Each number is 500 + 50 x the weight over its row's rms, rounded and kept within 0 to 999. Layers, rows and columns count from 0. Numbers have three digits each. The size before them is the row's rms in percent of the matrix's.

# layer 4 MLP gate, 1344x512, rms 0.0663, rows 344-362, columns 0-255
099:532461468561410518552483472463501540570540520547548584590521478596455461502521441508448476528583604487465481496498495513503462543460609434560444435489445469478531489495477522530497487452465464502471547560472566483425501505439500506503519541422470499493481499413494488594506434459491472451457504492504438569521462530468563514504518479512413513566491508534508480468538470486468499480533525482586533539507499529526473554571544427529601502532408462508506552515410451511478515421475529437464529491507510559511520528561486528495482522585460426501458449415573534466606468414514526471540470457463488427433458594490576531533490575522551490483444592423516538525493486389628474507580404460461484506554451486514480589409461575528488557378540479456502486601492510550461463440485468
097:462560532467432543526446394527481482424497502480545541614521497457481559453450472571452455532497458443506451490533485564531394451404464510519540537467551528471509459465516447529455555540441524576401513498479542472536522505545444550547580460501539528471479568477584506463535502486384501439594466543446530575499482452445536446516534531407503480431547446439604503453556525407460546523505519512549513456515494463550505499511465539535477526489379452435554484474437463548459534380488474563516470445509532527560550531546491530546551536506566515525545488517450539433559407497473460471508493561472422462452556373452535455505460487562536473410563492528530479567408467542561486471583499478503496544455475454566539428412377477491526570506579485548524495531531559510417509461491558
099:469485568483543421411583493446534448425506497490502469550515481537418517532527496480587434523457433446445502497557553563460448482363490534408571520474520548503459517487483485496512527535350541486450447582531497562519503560560547409542547539484399527465490585435485520591555449509376498382534483427479507490561523438462529437487585505493469506495563429510497450510445496524558483473520510507563488525515559548539451626570527408457528465499474544391430565519548545431598444522534353533527455489425541549552447610477522470437497511467513579427419529409406458537483497512517581492453546565485522537520500440448581518523467529534399535429503508551407479451513469417437501522488494500422468543456464507475528493499443507483543492520626389553528524482583374476467458638594425
108:598516426533489502523487487501523473504572441447486576489456429547475550469449421516432522478438485561412524608465560490510513495535527494461510440464551444421497395485459476562468506462547472491525469487574444435514601488510472616562494487421463443488603472444525456593538468502532547560513566592519486500409442470432517571559474414472456522555532419508463424469540450519462493444528455571364533436472499481479412578521505394425483518557476497539439472553504555407496489447510542488474618576407553605534502578545546486538556417594409520441511472508416538503560517481541419408425485587440488441515462472480606459484520531648529512476534479463546526472548486530472414458555531460523484476490606458483511485434583517440434490449527454497492521535586598573455554530515551
102:482522563487514588425549401566506485450407568502591443542460578465409527502496568537568451493459486507480513483607516421425457415501510478416443466495495504601449497539475471527568471521440481466604480500561495530464557483476465572425486519468508455545451507436508486538564542468446516472426556475485463502489519444463551506425488439615476470566481520456524474488545476504482495364548442539424570435464505497536538492436429418577562436445555471449465549488552572389510551433440445498461416527521513532479490481505508500484455492515439505446474454559500571490520484558500525424516594477533437503580479461503573493511568477444560441506395512622524499402460545465538523515511497577451530516588501513442511476402533502524477489524638447473504562528411520416555548525532415
098:505415420482546533506442467458504448481510466551497504499530483445547437496460500478507485459563515516573541423468552511494549396536478468511567493512482514466433520433479448411504467513550474412472482639498494465534517552467388530435529427424460453432526447450460629517491426509496530502539463515575498449498415547531508513535486398447504488544471444603575475433409474571475568549445555510476472554528470475487527471507496499478480510597508488426521532442492494612539473433488475519559525446570598414554436539495464529478467414454560492460551444541459520576504465547475497519469481563550532560539576542514465526500508456571399488486509546550420423470543518503489451536530586520501529490385630563525556525431485565534495481502517515517534554493597476467478453496587542
096:486511479465484521489455572485523413577505481521506425487517495567523456451428489569497504540552514441502506478435505465438393472617506508469549506554449546554442505525502553446528461459486563456489488431543535492435556511489455452511487543491492554518542478485528539551502555497459491514517413574526509511410509470562443513522451685451544560577473548463536403497451478505519436454478541469542618513542473532597476466441478488509542485556410580496513551452522454478513481463450445522556574523457548606526532504510590453495480486486519595551553535558471473513540466467452483516486593435588537464472473376491559440502515509548522527507481419525552451591447426562477502470518446515451516417576507437545560511471436514566462501573565484431544517537441548485518557494533466
094:534450497492505528473518423530494394486599474406500515504587547526479545557427470526550424478457448510541568398571490506540489542579647501480462461549478468558544455469617516473469492510534521466470443523577511459476522505459494568466541480549480471595488496558561455530474475483554549541484448478547496557498504558428564488457460434600420478493566547544495479485555558477508544506491431516508512523529553463497577431513519450677550493563446536520535497523445481511476358478478465439454555533445485492443485538497506525462448469472531560460507542529424564455516477575541466577594420432489537446446388547465501517537528512526579450467489537537495466541523535515518441499460494477526458587472453447475527493522484586484529468523496527438457500536514542374458591519410541
087:549412473530526436518554491420522518562466478592558550522602533572515567488481553482477483663553550495448463461475448475467569443484470490428408546557498552468518494427460494533620327511520559448499511506462513362482580457393654640413417503420533583468534522514521506530468491497429435501541494449507447539516496470476517546510475545446499487526519487480496411454463515518505517564505439494488481512408490542522447492536436537530492521546530460562559516614504388508474482454523534430495500419478429469450467557552461560493581559471446487550515530436542479521515462447498473549602451424546495490483553460494536520370537440582524505524478572518463489524541478417467516525511508436424549515532460514488459551492416529570466540384510406481439484528578497520499438517402441
100:484478589568528445519441522501378538577514521386612526488506544497501483509507589486455412523490539573560442429504511560496477424481587566552492419586534503533555543569469541474513455504521476541474421490565505484500437390521493428505424477500494633580563577511642554453469498455570543425480526494473613456552440564532533465490537549443513474446411488536455600484545446524404450464399505555555436503469451495544473419398435427496528483495502575507578468528536529449494428413544515415485533537518506522420491427502586473508519439492554498532554535505534541564505509577480538539526637444485506510512514523541531508489575594514425586515536544480502607552460478452422463501584498554443456552500538479516508453456524530473476481509453470491541537440442508427547621471488565
105:503477491534505469514511547460474475482528597505475542494530552508510499427624478514464546520449594501490521548387512482510476463529532505505484532466485424555528541580461506472519588458547469578485486459531504482575535391525472446486473452510494422468515524494422524460528509487491505492503556519507499496571479476520513458566557429479493617635439429511573360563500572493507483592508508536534561487505482523512461444570423487480487523577541546432532493487553530462560568522551449489553435478521482531457528429499466511492537549469561545447506488444508492432479416501472517501592503504441562491443429501497530505532432502488545546396582480505405585612531622476604500490521406467489467488450425548488466599512497548547470518455539522460542403459591535488508562601503480
100:458453475449515495465528543516488462523478594534475392526464579418539432507477468506479514517568543531455504511525338444382528548494527442498444442505474515541443576468491561457491447540445461586501504481519483462498470486534532453441506455462406454645521550520492524583448574431450508502483485537496517501475585468438493512534470548450477591566542540438487496477451507424428488505430485466446525521489503581453464596475433425474496417655544406516506482515489467459533507457413488549518509520513540568514540446504442522517492453528490594554530440575405545445539485555421505429517491502527501583375559425447535461567464456595499493585488452474475447479400542477587526452445500470512473559492505517468529514427562566523497532511419390471534433623476443485392526532454467
102:457490432537462400496449484508437494457432490438559525477479485582449500457498485486542528574560434477451470542530452477544507483480525537462442436480424371547495521420453491499535569505454466523565477499454501490531492449565528473489451531473472512452500465447469481511459466497535564514542549562550537524581508595499507490514514516545471512506463520509555475482488540485400448411543496446383511472517422555523403500534473505533481554447509465473482454519476568401547527557487431488463529598548485488467499527419480534566434520496628561607509520422549513496523392495480498490422405454516467569540508518486550508479514573435507544429530451524565448575486437475532517457395462560473486487602472452520539567549590530518458581539500477505550529512488544583461524473503444
090:439561564479445491527498457536557524465466437419524417476428567515507465595523469476498456467530465656558536550523459559421499500542502459517600447462454643483443368482528496538510502547480490484475529570456519439555495527509424492461526541421468470533498508465496559438400576505441553494602528558501546501502534568538476421446509514496473450467547468495510543497571599504474450475482511501501541513449583517528460636536550530474496446459477525536501529491440513431591490555486416507509491447422565471578488504485485556500433464434523532605555592509490446480533608530507514420544480599478427546507525541449537556533457546489419414541466426538564496541504471528570521577551578456495521468505587495475433501449529473464447524580480406457479555476434488482487546478501522
102:554444488462430445509544487454442519481478487457541522571491465500491544521552552494482516509502474477544444439489533466523485538573498522484517445437509405492534596478577485432384607464549531495522511559385476393534472584434484455506518473601503516540387484446562492468518486498395563452506480425573487504439493537589620568529448492521527466625492519485380464513520478479544499440558466538677538427423548460502470510596480526537498441490491523422480440504505518483477466483466468547542401551500548531441559425520482469470594527527486525530516522463474539489495464520556443557500357583477570457475465544502485423482467556540448431522505504515462452559405529513496523530429423451537410648494617542547519470543502546482470462516480531475586474492470510483415478523483478
106:523553499479478445525504429375428547485456537538517505532467485565534478455443441498411478643506444481477475488454524451454497487530470441489560453484476462498397485401477474538432500499467527488483517538538397513553490492554483497543413547457445541522498453432527447508486507526557564433539448432503513442436549480488542592564442570517593655565433538422490519555470479555495439457385510540436538478475570453547496455609500509554567553533572479434421452504494597513486476503479557542473502465484484592513492496592499485455479493473494422434527466476364602423551404544485501496434516512343523454526524482516501527452577586645466518456467448431440543461452527525477590417501435464521544595556495541487449500473400527515503486402519475484615539480536554439436562491518421
090:471502524439447524475525534569566478525458532545498484461489516510480546469512470429520496528557547510532588511505435533617451606526417517563493524474483559566480447513542504441425475443477483431475470470523474444488414478466542465585541521555536456544624499503453447464523560501555498539516489528447479534505450474484479575496502447533510421472585506525490510532525483555564418476566573528464480508421502489530478443612599588592572531591548415482365452498470572453527541390374435497457501482448449511479502496500453475409487482445452471565509463580486480544512481497532571474500509602402502536492484463500517413425428587548519505571508397498504618600505462480460538417474525531496508556471540511583558532447457456540543506540494437517473416482480486541502408505473506
109:492541511452495534455501487412469541508458517494567371467562507457585484508461460516459522549609427506479420475428497519507438519491491432533536511530552545587482548479498526478512509565465510440522550467649538470544516500516502411496476421532439562493506522475533453463548425472496493430484537444483396417572394501456516465527460445461490484521611452456521470561472481469547533497465525529556548410477486490507396399579427482387494467484458485528575567583624566452507480445523459524521566483531496546541459505524567475518512537530515488488566416489558500436473504479603540573495568499444453437447535541512483507485597542537474528507424485464504464435489517403555502509492511540572560511526523482495480445562488553436530553532556420500449493595529586556449600520519486
107:545466453462585508519410492476515578475542524509496560434425599514564530470455519542555484612460554542531439505444606447403528527400504491544385459530507435563448522535488493431481500553418553416428594546484358508542534477530492436542508509395425521483482553401440623496567424546368505454529476468449535542404441468422525437536481517537547463503505462583553523526605511459538441508503561516503587480471580491585522534518501502445472571481441515496480545481505442419489549497520413465553482504511514524468574452514495450625586568540534464538468520474520522475462424601437488479492473550604496447477584548470548499479599519503488415457462448559424531472522489461528620550438489542418410556537483502526479508478504556475454495501467471494501452527531529505587528570487397
# layer 4 MLP up, 1344x512, rms 0.0688, rows 344-361, columns 0-255
099:511545513488495481478422506576486425462443487521583523478560565484528606464641536499526405569589428471500555490562599441554470457465484418523524518468639527457577559525567535472432501569416441494535506528477451589463515422483570551480526485516532490558576523470443474484497488464468471522539418537440441408583423470433499519454511634450473483493518548519512497490552533483473583549419526458541479520489481444575543453365468519500501570463494521375487543528450519439473472465537547496557446529597507516547478477438353601450569431495474535482508533623486421462507423467474464609504552494430473489396533553433472500425462477459461557400422547504599507556521470484504515545505460470474482561414484404590530544513497606602549482558401515559551534532518588512464520414495505
101:522546454568564527438479608561535480439420497505455458457465508456496500581495473431549503463471484591539511496574446439495523587545623535452457531443436402523468531503518466449531449472575443442403441564493490536484552478419493455576468541431456525508469535490496413478631524554533488485516453417515464539470541525487588529525477581451503462512459444456453497521477483521428424547635496514425519526419496484545480564541484522545480498549512516562489521564467480401502559561538483486561504497501481502417484430536590414495449503507500554474445501493525507509497578547565459545558529471573537440564507609585426500509541513552531466582587584417433472392473488461460481559412524540568483487463537508418525474506588546586489436540500382429457484460515420495521523547554450
101:428481548492489533533506463473493520514435471473517486435463425568561555594518521492461444477504534458489479471520584524512504466533464524526462550491478473407495467462580435565483473467605549473450492532415436502468474480436502565537506437519524489484446625538559500562480501593496528458465501604450565546524450427428480478514577525517412520608552503449623489518471499455558485552452513558414517567522515455508450501543429583517514525452494318550499573450459552457391453443437520484414455438515496519516563492457524525550592474520558544612465494512503497507481534533517499444473460497426500531464556493513549430473521545552512467540545465481593488583413464380614458439602461472521546438489518562478492462546464539466578423475587402540521450508470518445498528437554452
105:516446516493447546393485484505541527455522514521485479564429567523410445558412427505490478483590484500574445463468474547496531452583473488558513515459452444385579498618439475504451541459612512399543440452476496463477415518524432521527572596505537501473459579472503471526587520529458490528517468509470495514556512448575528569417528506475458512612494443493383506483402477491508490530447499501521385619508536453500567473515572508508452493504467579539427495479453598509535485458530476468568558462438527530519470429563528528572581503438397504452518392487411520502493652533424460486514497525529554473452517503497495465482481566433532576616560485420567480527514478464423484573533395443459441580444513525622470435559497473479453525527450498583520508484397463433505357494489560
100:491456502461535483440624468561484601491559501471488413499497488479510427575563466460439499481495433412605424486472511488528568542437513550588447488485514459509536517589496526492464515471583482497444448611435510453562459490528515501453443543463475513448474513434494489586430530507500450522501504516574482541442530501517497528542556461560598495563457517434421415530394494494558455408495523593441532490483501478496441481587505597441470515483507335442459495438465472428518464430563501546463483496434519516525476456431462435447550480642450548405464520475454571468557568491447471446450555513503479509419587457528525484507506568465531475448476635576407496486436549488415586461466497451450514484435472506502530470491472507520529452455432420449528484464454431423403481598555572
095:412402467527505525552495411569504508585583448494483573558539470471479456532453518451488510548506467511535473492526548473460569528509567565474459518513483450478455521489541505503492491659517508523511479522551470518552476500474502502525469566583488477519498539422388556520540541428489501516510447526491437553459485531452431571591424587440499412521513533562619467488537436502495522573460474545499464486472436521514524547486488371536541534431596542496476490533402594502476434474520578570563529435506425487421525447497476623405479513509416451550489481510502470509528535422467594550467433523481594469586476479540484442406506447441518529402549416540539617526469493527507535490564507490549509592497440552546491444595594585513572521549431568484517419525536515543442476468568473
098:505498584486545419489468555551485476507558544556501470443515456562415477462511523564638432503538521340562535486471508456478511572479502564510579529549478473535379511524489458496482499558443527491498550517452481481439395513424625421523413511573406480548458490583501448541476532541496519479448475547499552558463536528582516577498517573509513531449549577432555510478550507498528485515496599579546516449432478446535547530477528523527503535535476639577416550458485478437441454416374460516451608473513515512476607564558458572493423572475519539365417502599539427500480491473479523546552511489544554485544466526580534478459504471486486568514411533523518433513489464532535552559532460534519469447479439484528633502537451460489636503636564524519577447541428509520496577422510474
092:489546433444578392499553495517511450486533551449501498539532515528414429396494597487478468522531452463513493556472482446521489563456407573461512512379523507483461430439479545419556468472470503545487528431463527553457512546577432550517491491549505480503408474434518461509567531531546560584477480461484467458471509564448578513482499524578605545546479449456518577451500510515586480475575577548522533555470536461535467491585610470476539559522461482504479557522599544587527536500458519607534614466446510538456463527531545416551541532487527567412465697501518440412548495439480526412490458447459446456530536555582559489515484518501499469607567410408569479496492561499537499452653531445535485502463496549484558485492489452427485587405477503564525508490546549479475538482466468
089:515562591552547584512550519516546503502466473477464440591481436403567476502406470497446450461479430539517544549507468496453503583493543504458499405445518481589573458523555464515501450507442529476541565483454453526579499392513516364480422525523413586513426441570527554542558493471474544541478500457432421504489535524446478499543509539670478506503387481515536532502520435507475473395474544554482530515645606468528581505504552611437445521536517455468407527479498520533600430444424542557486503576518526426497517515550555421501516459499463510464493485492499518489522565473473453430477521585501496503550477412542441515546502501437517437555578452545546470475484478494488469519567535508547493511520502489531511490470516560598418389571479563458612511399383498545513493479475490
096:506491483465552536518514398469405551513462436543537354494415640552571456490529532541372534475525416455497545520539525512545486509559489471474599501519469428527523468513487406552469422520424460510551514544500597539528482464536534488528409559441483525514501527425534487464477472479389561559429449480443466475578506519513529525529454503407436509492601501587481496543522522386504434469486497496486478524567441473474525372511402523439470512544554410437471570449511549579547491485475475470562447520403512375588513496484451533478577397505443533471552471438543543481511448455496512485427490532509460581546517555551602419456591538546495482488509394515476534500568465442607464508484474481423510536576490529452487412447517531483355410497481480505434507467519457541483485525570528
107:434506591454515466488551413452566445536486496464470512550545462464514503547442371483516528508629569524537530476629490499522408531489486492502516555494547528503509512582506502560512461542515529500408543452551539508530479506519458451447540491481435484551503420498517458537497497403443477514432531512517513504505490498450595391504457545477525470570549474570469482556548430497454543551535435501450559478476412446497517576543607501587530566443429522473570492446431455418469517550480511517510469415506527573518524573586498517479568550395440529431543527463513507530494484461577405428543584439603412516466554459569517636599483486519510514536509436465502502487498514577409516495561480455572505521555512546544514518493391435507515469586479544564473505479587566457515491538491527
098:514530520535477608543472433471518512494585493518468559486547447539517632430541562470531498524619480539466393538445619540536400433570517626569457464456532492519523458567500513526564531452544546481459465446486561503477541473464549457473457407481572535464497473371538526447471492502470426415476605490365463458492420522554489578501566518626466492509467515526478478628506568488591516546521463508522458522483621538521485422494565514483490552441433507330533448518583613423558426518458532515621514490507545489513474537480428419461608492517461483540475572510538478453434596489583503560456506521506431418540468579542471571458511519514509517414494538486450496560496418528552560609522483478467525453548454513555470507556478439449469476539498528550561455471530544568535511481547502
099:489564526453516533573467542546526478504448476452528480590489490597463506504453523523500560503500523496548400521546541469532538478479469512421490407470545488472549470468536549495434532554529503525506529503503464499520518502549425469546496566454464423501443510436642518498478357396462523423519539526565530476408485524443472540445479525468455545470548567531559482482452654484483483422497497480493580588565490555591525487438423440549632565643540452391542420459507572550515558397517506421560559547389532450535497495331472535518494523556458477489514531453471610429467437515535513607535520530561594464465557612596439589548485501491538444452556493577574459444536547504566455499515479512494508570484518504446500485462530555525486474522518499540465528484439567474403481487515498
089:456456513546462472530536453518524460432509538457531604500528483607533426566378479438451439493510484501564465474451511532527491528481499483425535520522463608494440581391426599511439521572486430452482382412497576554521511489428373534509449562599449457559423531522402573457516484534565483546534544546414476530567463496464534436460569557470540482540565476489473508553535483511522550421525416438424458595510488589554587456560506481506597489507444510514629553499443457491376459501565442512543499390528478448525478557498446566461520476501521618501511544583525558491443432528493386522478600543545529580517535435580487553516540530504399546464481442592515520498459555543552552427465527574518524581534577526474523474499516456462570461567510490475466524456486542530595481453436474
102:571515517545511474427470450497539489458579486530439549501461477515433543501376479449518462537561482484435496568681500464524458544484429537438559539496487535486525502361504559449476439411444545552486532502529397467541567589539534609514558508465546494543472446432439460537517591568437599521477511513423491498526529466526456530509495488506470485530526553483489469441494526493561527554573454468554447469543400511609521498457465497465495442451421443514500561646479519422461468525518481521517544598448545508469501541408477488444451523429523444529398449441542463529462578482490532505397438554473403561491527426486487500470470527465477486476488550455512582502475417519516498417493607470606476464512501597476415421545551537473496531459518541451498479506445410415510469461464493
110:469484564559473444456486521535597505520537473427495541500538478511552500437505526485563538435503484450517487530497426496536434502481535563583509529524520515476534478568573567429595479530529379554543431516516529468434502521433517562534568525605486434517568474547458565437485503468410457513454511521439485544475476507464538468434562446495459438469523553488492483527487498417488550524513519443553518617444460476515557515421502517566466459483453479504467593515523462433447456496525555563534521551485591475536479510434534519578572535536486549657502452538532510526616507480519496526579531420598555503426498518513478499517487469534552540520499564527531519575610419456508531602479555468537518458573407462513557441465586478424548504540502628533394404516459522546539433366516543
088:554492445564508501560474461447414473463439386504564532563455535443511456395537458516469573498389510501516460545408553495625476548486502442502451517541520513570484485452403519521510512501524530562568387306496451517511594583528540498429439583506545483472512523500471544519431516443447537431478518501490439590394488466497517610486539432470557550536552525582575448427493434558559542436538502504535526492534452499524447498475563475515446525496473435477507565508512490574462544425495456475529521465441528459552550535496514488623463470533518558461456462550539578412560501551528531490425521544549615456506520501554515464582459529485436528505444450526500535523477489551488541474455425468512490477468555476488403562393425462552467530374506442522540501471443631417485504470462392
108:547552382447548608448510549473467454477482512455622497516447497473582459435554420472499466478529559407528475522511547440545514436458492422485446542514566384437547500492555496429556506467502530480487453501436421513499525467405531475576498510416536552466555513455466530545450484503499429525555433541509448462519496408531537537501433491463501530426457457569481492427342532604519487599511539509501458383511465482563575475523441438592422481522461507529464548490502529519398589594461434570476492401456458417401425371482408542586474493539484534380541551468567491529456482552566491528510418528466407493553444524460547402535428535532547544471468512482507527444497433520508413484462463459543490499569492534587470536585482530480457518438517461557498424543572529527499481428485533
# layer 4 MLP down (transposed), 1344x512, rms 0.0605, rows 344-361, columns 0-255
100:491477658533454407423517463717442484452472503528494471471568618514518514441511511420510408431484548489507567364510563442481396508498495534461383483552500469467505524500531540536524457457501489502470483527481497475477461523484471446415485529490524492511447603485378521538587534493555485457569480493486396381552541482551489527516540462424467520542451515523405562515481504452570598569569623484505479582515648483447480557473525455498487494492442503542470475538514486452492490486539509533595444605544500432475443499592491542490553493456417524497483389518455490484495527492490562405449477463553527465532491497431546509550534491502531480487489499510523572499473544457430525521484523490488549391595561545535429506494557519577470421461537549402430440518507534597568509563450552
100:496440410500450445522470468344534516520522484487437511538522492457545451553477465482445456480462542463469484490569534495448467436485484504592508567456545538497584442507486443493506539584417539475550535479441481548497486509521392574619539600446369526559546581516554482501537549513531553537418536508467529508515506525510550485511545540488560476526509438544484450456544469478582402512490555506555469501529519475454529523441621357528519591454582532477471508463585489484491478554603467472470506364525542487426521491465443548502384556499494516551611442503512579533534457481469473567511559549546504562520513482540535499490504455437522517556499533502559447486551563517561476536438554507548492449424520420519433548553529423493526451513527513531498596484525508476623484599481456
102:483465528513521464502394565598475492565504527433549447475457555490475479398491561622516467446541516468537487500555449522631532573392512554531495515564529499442537414448491488488414514472495522514549512551477549492586402521525515435487466482403526465515469413540466561510497487357526493505430439536452467478510518448534454412547436495444466568400500481497521323492516466588399601520517536485462494518517482357497507456461525557595518521410510621488369476453565551536537515505536519464498538539532476503519460558543590566527489384463504578543514460501483467516538539465491450506578492432572487507537409509513546502518424482576484461536494452420520427549558542557432570434447549442512537376441532434443532486523528550453409483484517402487495448495405519468633468503460531
106:408514414632505447475493493495457562564489485539516485393513496458503455511439591546536540492415469518488456498569434426495476537509470529633512417564480499441484548426517482489542505492482451480641511425518574438456564493509433474523603521484472554559530460494555542445515502371544475471427492452521392492602524447440492467500491441439454555401537527493558455601503513498527492477560461460447558553427525452591488519454487493466451398482554540469523528500492470489419452606555542473538535505508565423521551555495469529442482450503571584507478559525511389553495468457521494508464482519641441456442405582517495559503585567595493514575511559459459398418507494474509471474426572443466472500535483548531460496511558480438303528532489553409497509426553509491468493505481462
105:517540506540461491499476496623503549496484585571521457557403532533516577524512414539541550486533454528488571485557589458467485557447608455522461489554569479498595446372581477590544528518433355515587519444441510458525447477634496501439518472536480474584485448532571465398555480480530557458456483523453497488428570461491480507526533481514441426491462606540516495509446429481435478560537387474423553509535492455516509469427523420499495458507497549617533509466450614466509500513470558507477549595549468481527349487456518460509505543538371432490527533432532457574463433551429435521533490557515535504542408475423550530517463498490557532459499497477466506450570532475470566466623459433518455461530483445549479408457466466377512557604523464480439484494448519464490472532427588
092:475583524498497474476523565573522417467333522409584432431454611438561559454520535487474498456410539499501592539511442449492402475493449456600478532512505480508510551517530584468486583448560520579547544443478506535527475442519526503516525553480510469554485506573568405515447498474578518432394525464432479492621499441549441467454566468529563533533534525440433482463537523494423507495541558486517479486526545474535445478474470564442538487434423556569557483424489479443412471512481455454428487509511502501459580461453575578538506514478493546564471534454531489468516496449495514512478461453510481497430504463405523476535433528465475473456382468489490371488543476449488510499413523606526468547416551445427463496450473481480499469474504462541536489531430490491572528447406548
093:495554532516585545471565474602540514480616621420456393588513389432488480469495486441473567472442483394472535481469533482583527566433445534530524419432631416495540511509460543526429475427429418487538533516480435456604457565441498523455526435512475407497533493512359561475557486529549493448470603458497487509418483562477632394467436413531445429524558507414531478522439569463482551534520538555503535495483644521376478572599535627552475436460569434526495435539501540501555473454517505534488513455364475477516425536486461452542497510479499572542496531476536505574499505490471520522468531542413453567591463461487519479479463493513547494538526469526489562448494507503468542469551545527567502558446438569456482469433532531553473586444449529586462521537505485491544456462447508
092:588470556470466500573486498547470495475519471474585519492377450470519496469464472508513527442501459584441460454441455578409523391616509497551510514556519586624490548535460462604498449436573548475495508533547474499507509470395585495549588502503504445520467419491475524502446524510457446419551455524566492542627513441617432469532403475510480444446518537530529432493549481549398479534499411442435481458472526492470497534493413537503427464504545567563468414502455568426441546507456501499608505554553490478542548469450478573359482513531525532507505446454452510498379496541537460595519499576548562494528490468456543528512481435582507557496528569539538515470469493571471447536334531452537599548490521502499576496465602477616519425506545486544532518499513492549537421570499513
086:473566488510430548517427512511494443535482607564411514527449515505461540470480583451572523470509506335571417520551582487468533464508642574588518451493536458516433502492450419464580448537509495493418545571451507473447544499469520520527500519485452452536528501431462533445513515468472476474560542494473529525419550407552542491503477468465601511561498432478478468509520453572498625515515747521448439470449491563463567533565478438593458528536480408481583509493512468463499568440497490450564543428474568490507457423575606470575520558476534510536511481501494540550538479520481494529444508459558435547473404472514396295507517503563545533415486511520450486421462523472526514559483583557403556496538478435433513501477522460475507526426501568482503475408495475418443485473514486
100:566455427527571475592494517493491519426548516478546556474481542569491465521463506427480527536515586489401509395471520424493524482452469548573534494592476516539554600462484583507570442540437522524365495541528445513524492457497479434487424503425508550418480548541556450468519465423540505474519579491516392466468436509540404505444533522429451499542500521576486563512426462505486504436509483471593573475477424587561515530475478535584486543555565490547492436630561478443495513475557462486464553512516513560425432377493550498528425475520496525505494573430551474596470616492500561474463504511459471421607426590532454549541453614485465573438557525466438443493394551546527453471485448666467455489445529513535469468467505469503447463502480456478450521486380519491538545473474505
108:412513527542461368511584449513519436491511544489470538532486571486500520476605490536548545556513507466463477460536490467535481514488524454488485564510532406587510560499504571637546523523536556550464467548558477537478526439511472487512506466586465486458510526506534556590442557532508462501471384486464501498484488538449537478557416493527580492593422408562519435505551545449560511588478529539429552526505455542577436532498473519593480570477407478429551483463512430455518517443548504476525465575470477416520534474506552532506504497449513452443445456474511516451507459492502530441467541530422432511488390449458503472425502409487469505409580544474405521536489557459569537507483462527500501427519474519537441594504499517590533429425430515562514520582538514464562493521565553
091:569415372531568532501431505337394496433478533494619456461424491417540479497458477547384466435423490511514516594458479495512497474545384452442513471467375489502524603472549417460495421511506536553427415558541539504435523537442448491531489614386507473483519456520515457583602496487479531541503514466481502405517517508489460519462522417408454447541541522454524501479529517445524532523492531420483474440390433490455486526489528586525532512464435439492470479548579503408589470462522490481510549505518511605456462476510545619401531547509492471518558518541442554453519458491466436527509424523505507558438520416475507403446436575541486522469493495444485564496546481479499504504507521482426484454591514470488538526438501398509477432522524491482488537477515534491444541490475447
101:468520459492555492480504441528408524479477561424514423420461489523498491527473561631486495511524533511522454568496530536531506542461459470556476416457419481478521559342563497556473508430571498460517448530485578553588462462494573502529518488604533441409458481526515577506453440577554584486518555492411469516459483482507554508426468462520510581494416470540517527496571592451364435501478508543433563459606486534573400480502545652428508450471426472502512439482450537382429506497525554490407559501480523536442613550579552495465563459445490501525536511470495488446462552556520486557443392483398454460537505552489492500549410526435487526467539395471457490481511502556539506465488564559529543431647467495480551542487456532459533453562481577516546537435478510435497570568514469
088:611508481499542511541455524585512494502512595555422603570591436350506549430537569548457545491458488443435606484457495435464477509558470504550435497490583361615551563623433455467522462473523510465521517525548496553563523476514556498435503437496505497549576447599503444585501534441520442500437507438567480460484510457532521528584472412524562609494402498532544547437534433477490532543522521529493467448524490494401481464539418511457536515558465507480415488471538554527486471508455600499494478610516550561491513542532565438522565508446518484448494462418463418515507475500497592526500434449475542554507493506577461516367467438525551520425486546417482493501519491549455506525558459539420541476436422466575510516510476578452454506445459529571464561481462443507497491499575455
104:447512529528513474389511554567529565501509469467442431515539525550471549503482548534596540459451511492404544509530486517476485486555413515480565570527443425636563458503442445466570459553503458542491416575567553481567501487527507393568492427516451534493494483545474512500457521486485540509516539540515494528479494484482540544503501486494478514500524505666466496427481496537541500517492536489567485461544487544461549427427543412448490492452573461451382540491507527490537446467472506488621505579562388471607563580530531538385564514601482497406510485585516493459381558467555505424551591474532393496557477471471542470480433489475539425493611542590432583484496395477560557519468458441480516527517495568413451423541542505443435588489514501480490479555513459462528526571442512
100:504479550426513542557529448430543574541480511553566492463510544483483505503502535548499548431452453506459521531529455473495516549452435533507508510483524546452497495506569510573544453474529466525563436512527497369463514463439490519533464538438546490524520535482524548475548398535513513456575445444540539480497553518502617520495542475428563505505549537526523445573412527411521516474479359491526496512589427551557438504555655465522624546473524503526572515466493461467559523540485569460502466438506537520403563512455537516551609504491553593476504389531486482492521446506541469519548532498509511410469510559523468528394547517568475510495465513451492472485499517398435606484482531527504525461519456441551469506445531505486469568496505560422501500499479496518540502430531540
089:479441529428577502401529527543551534519472550514376477428468457541498573605532531465446504572528513505591555503611459488454429478532444506505546531470426535474520518601597397539475453455479562391391445628448537484542516446462468476539554423522515451540553454494500468548510499615528463620559491506555515469540495562484477430505439510533454439487480476550436598555471520362530463448494521505490463551495479510474500490520498632502595530548437528459480403496488458374505549431451458516475418525492427584446429510524437498372526466524450404579509465541504475551492453557466503528511537502460436587432483486419434572471453578545561463505514494514487512514533509452433431473468505602512482518534408503528593450555550463539472518656474529463516440455590414518541446501509559
110:569504572487538445535528477521439428514510503445609478592536485499420554525482393435526469451486544481434550551444507597453464472430438540484464404462533452393465483479481498586467506451545504450577437510447524546517464583590403446498555464412491490535539555485487440466468495526498466559536479483435549483528439522475533454571419540500497417585505534520545522504470492500534408565530490575467498462524466429571501543388565456464562428436545535574436479502466388520485563475531475524489570603469469494473510529497491569467489452472508578474536434478614566588435497493482538419592469577440579501554508498571446558466545538508447476557564431561536468446486548589428456548480502522492481607380473536461501506546537540506487443515504528508532503466489468510519452516526481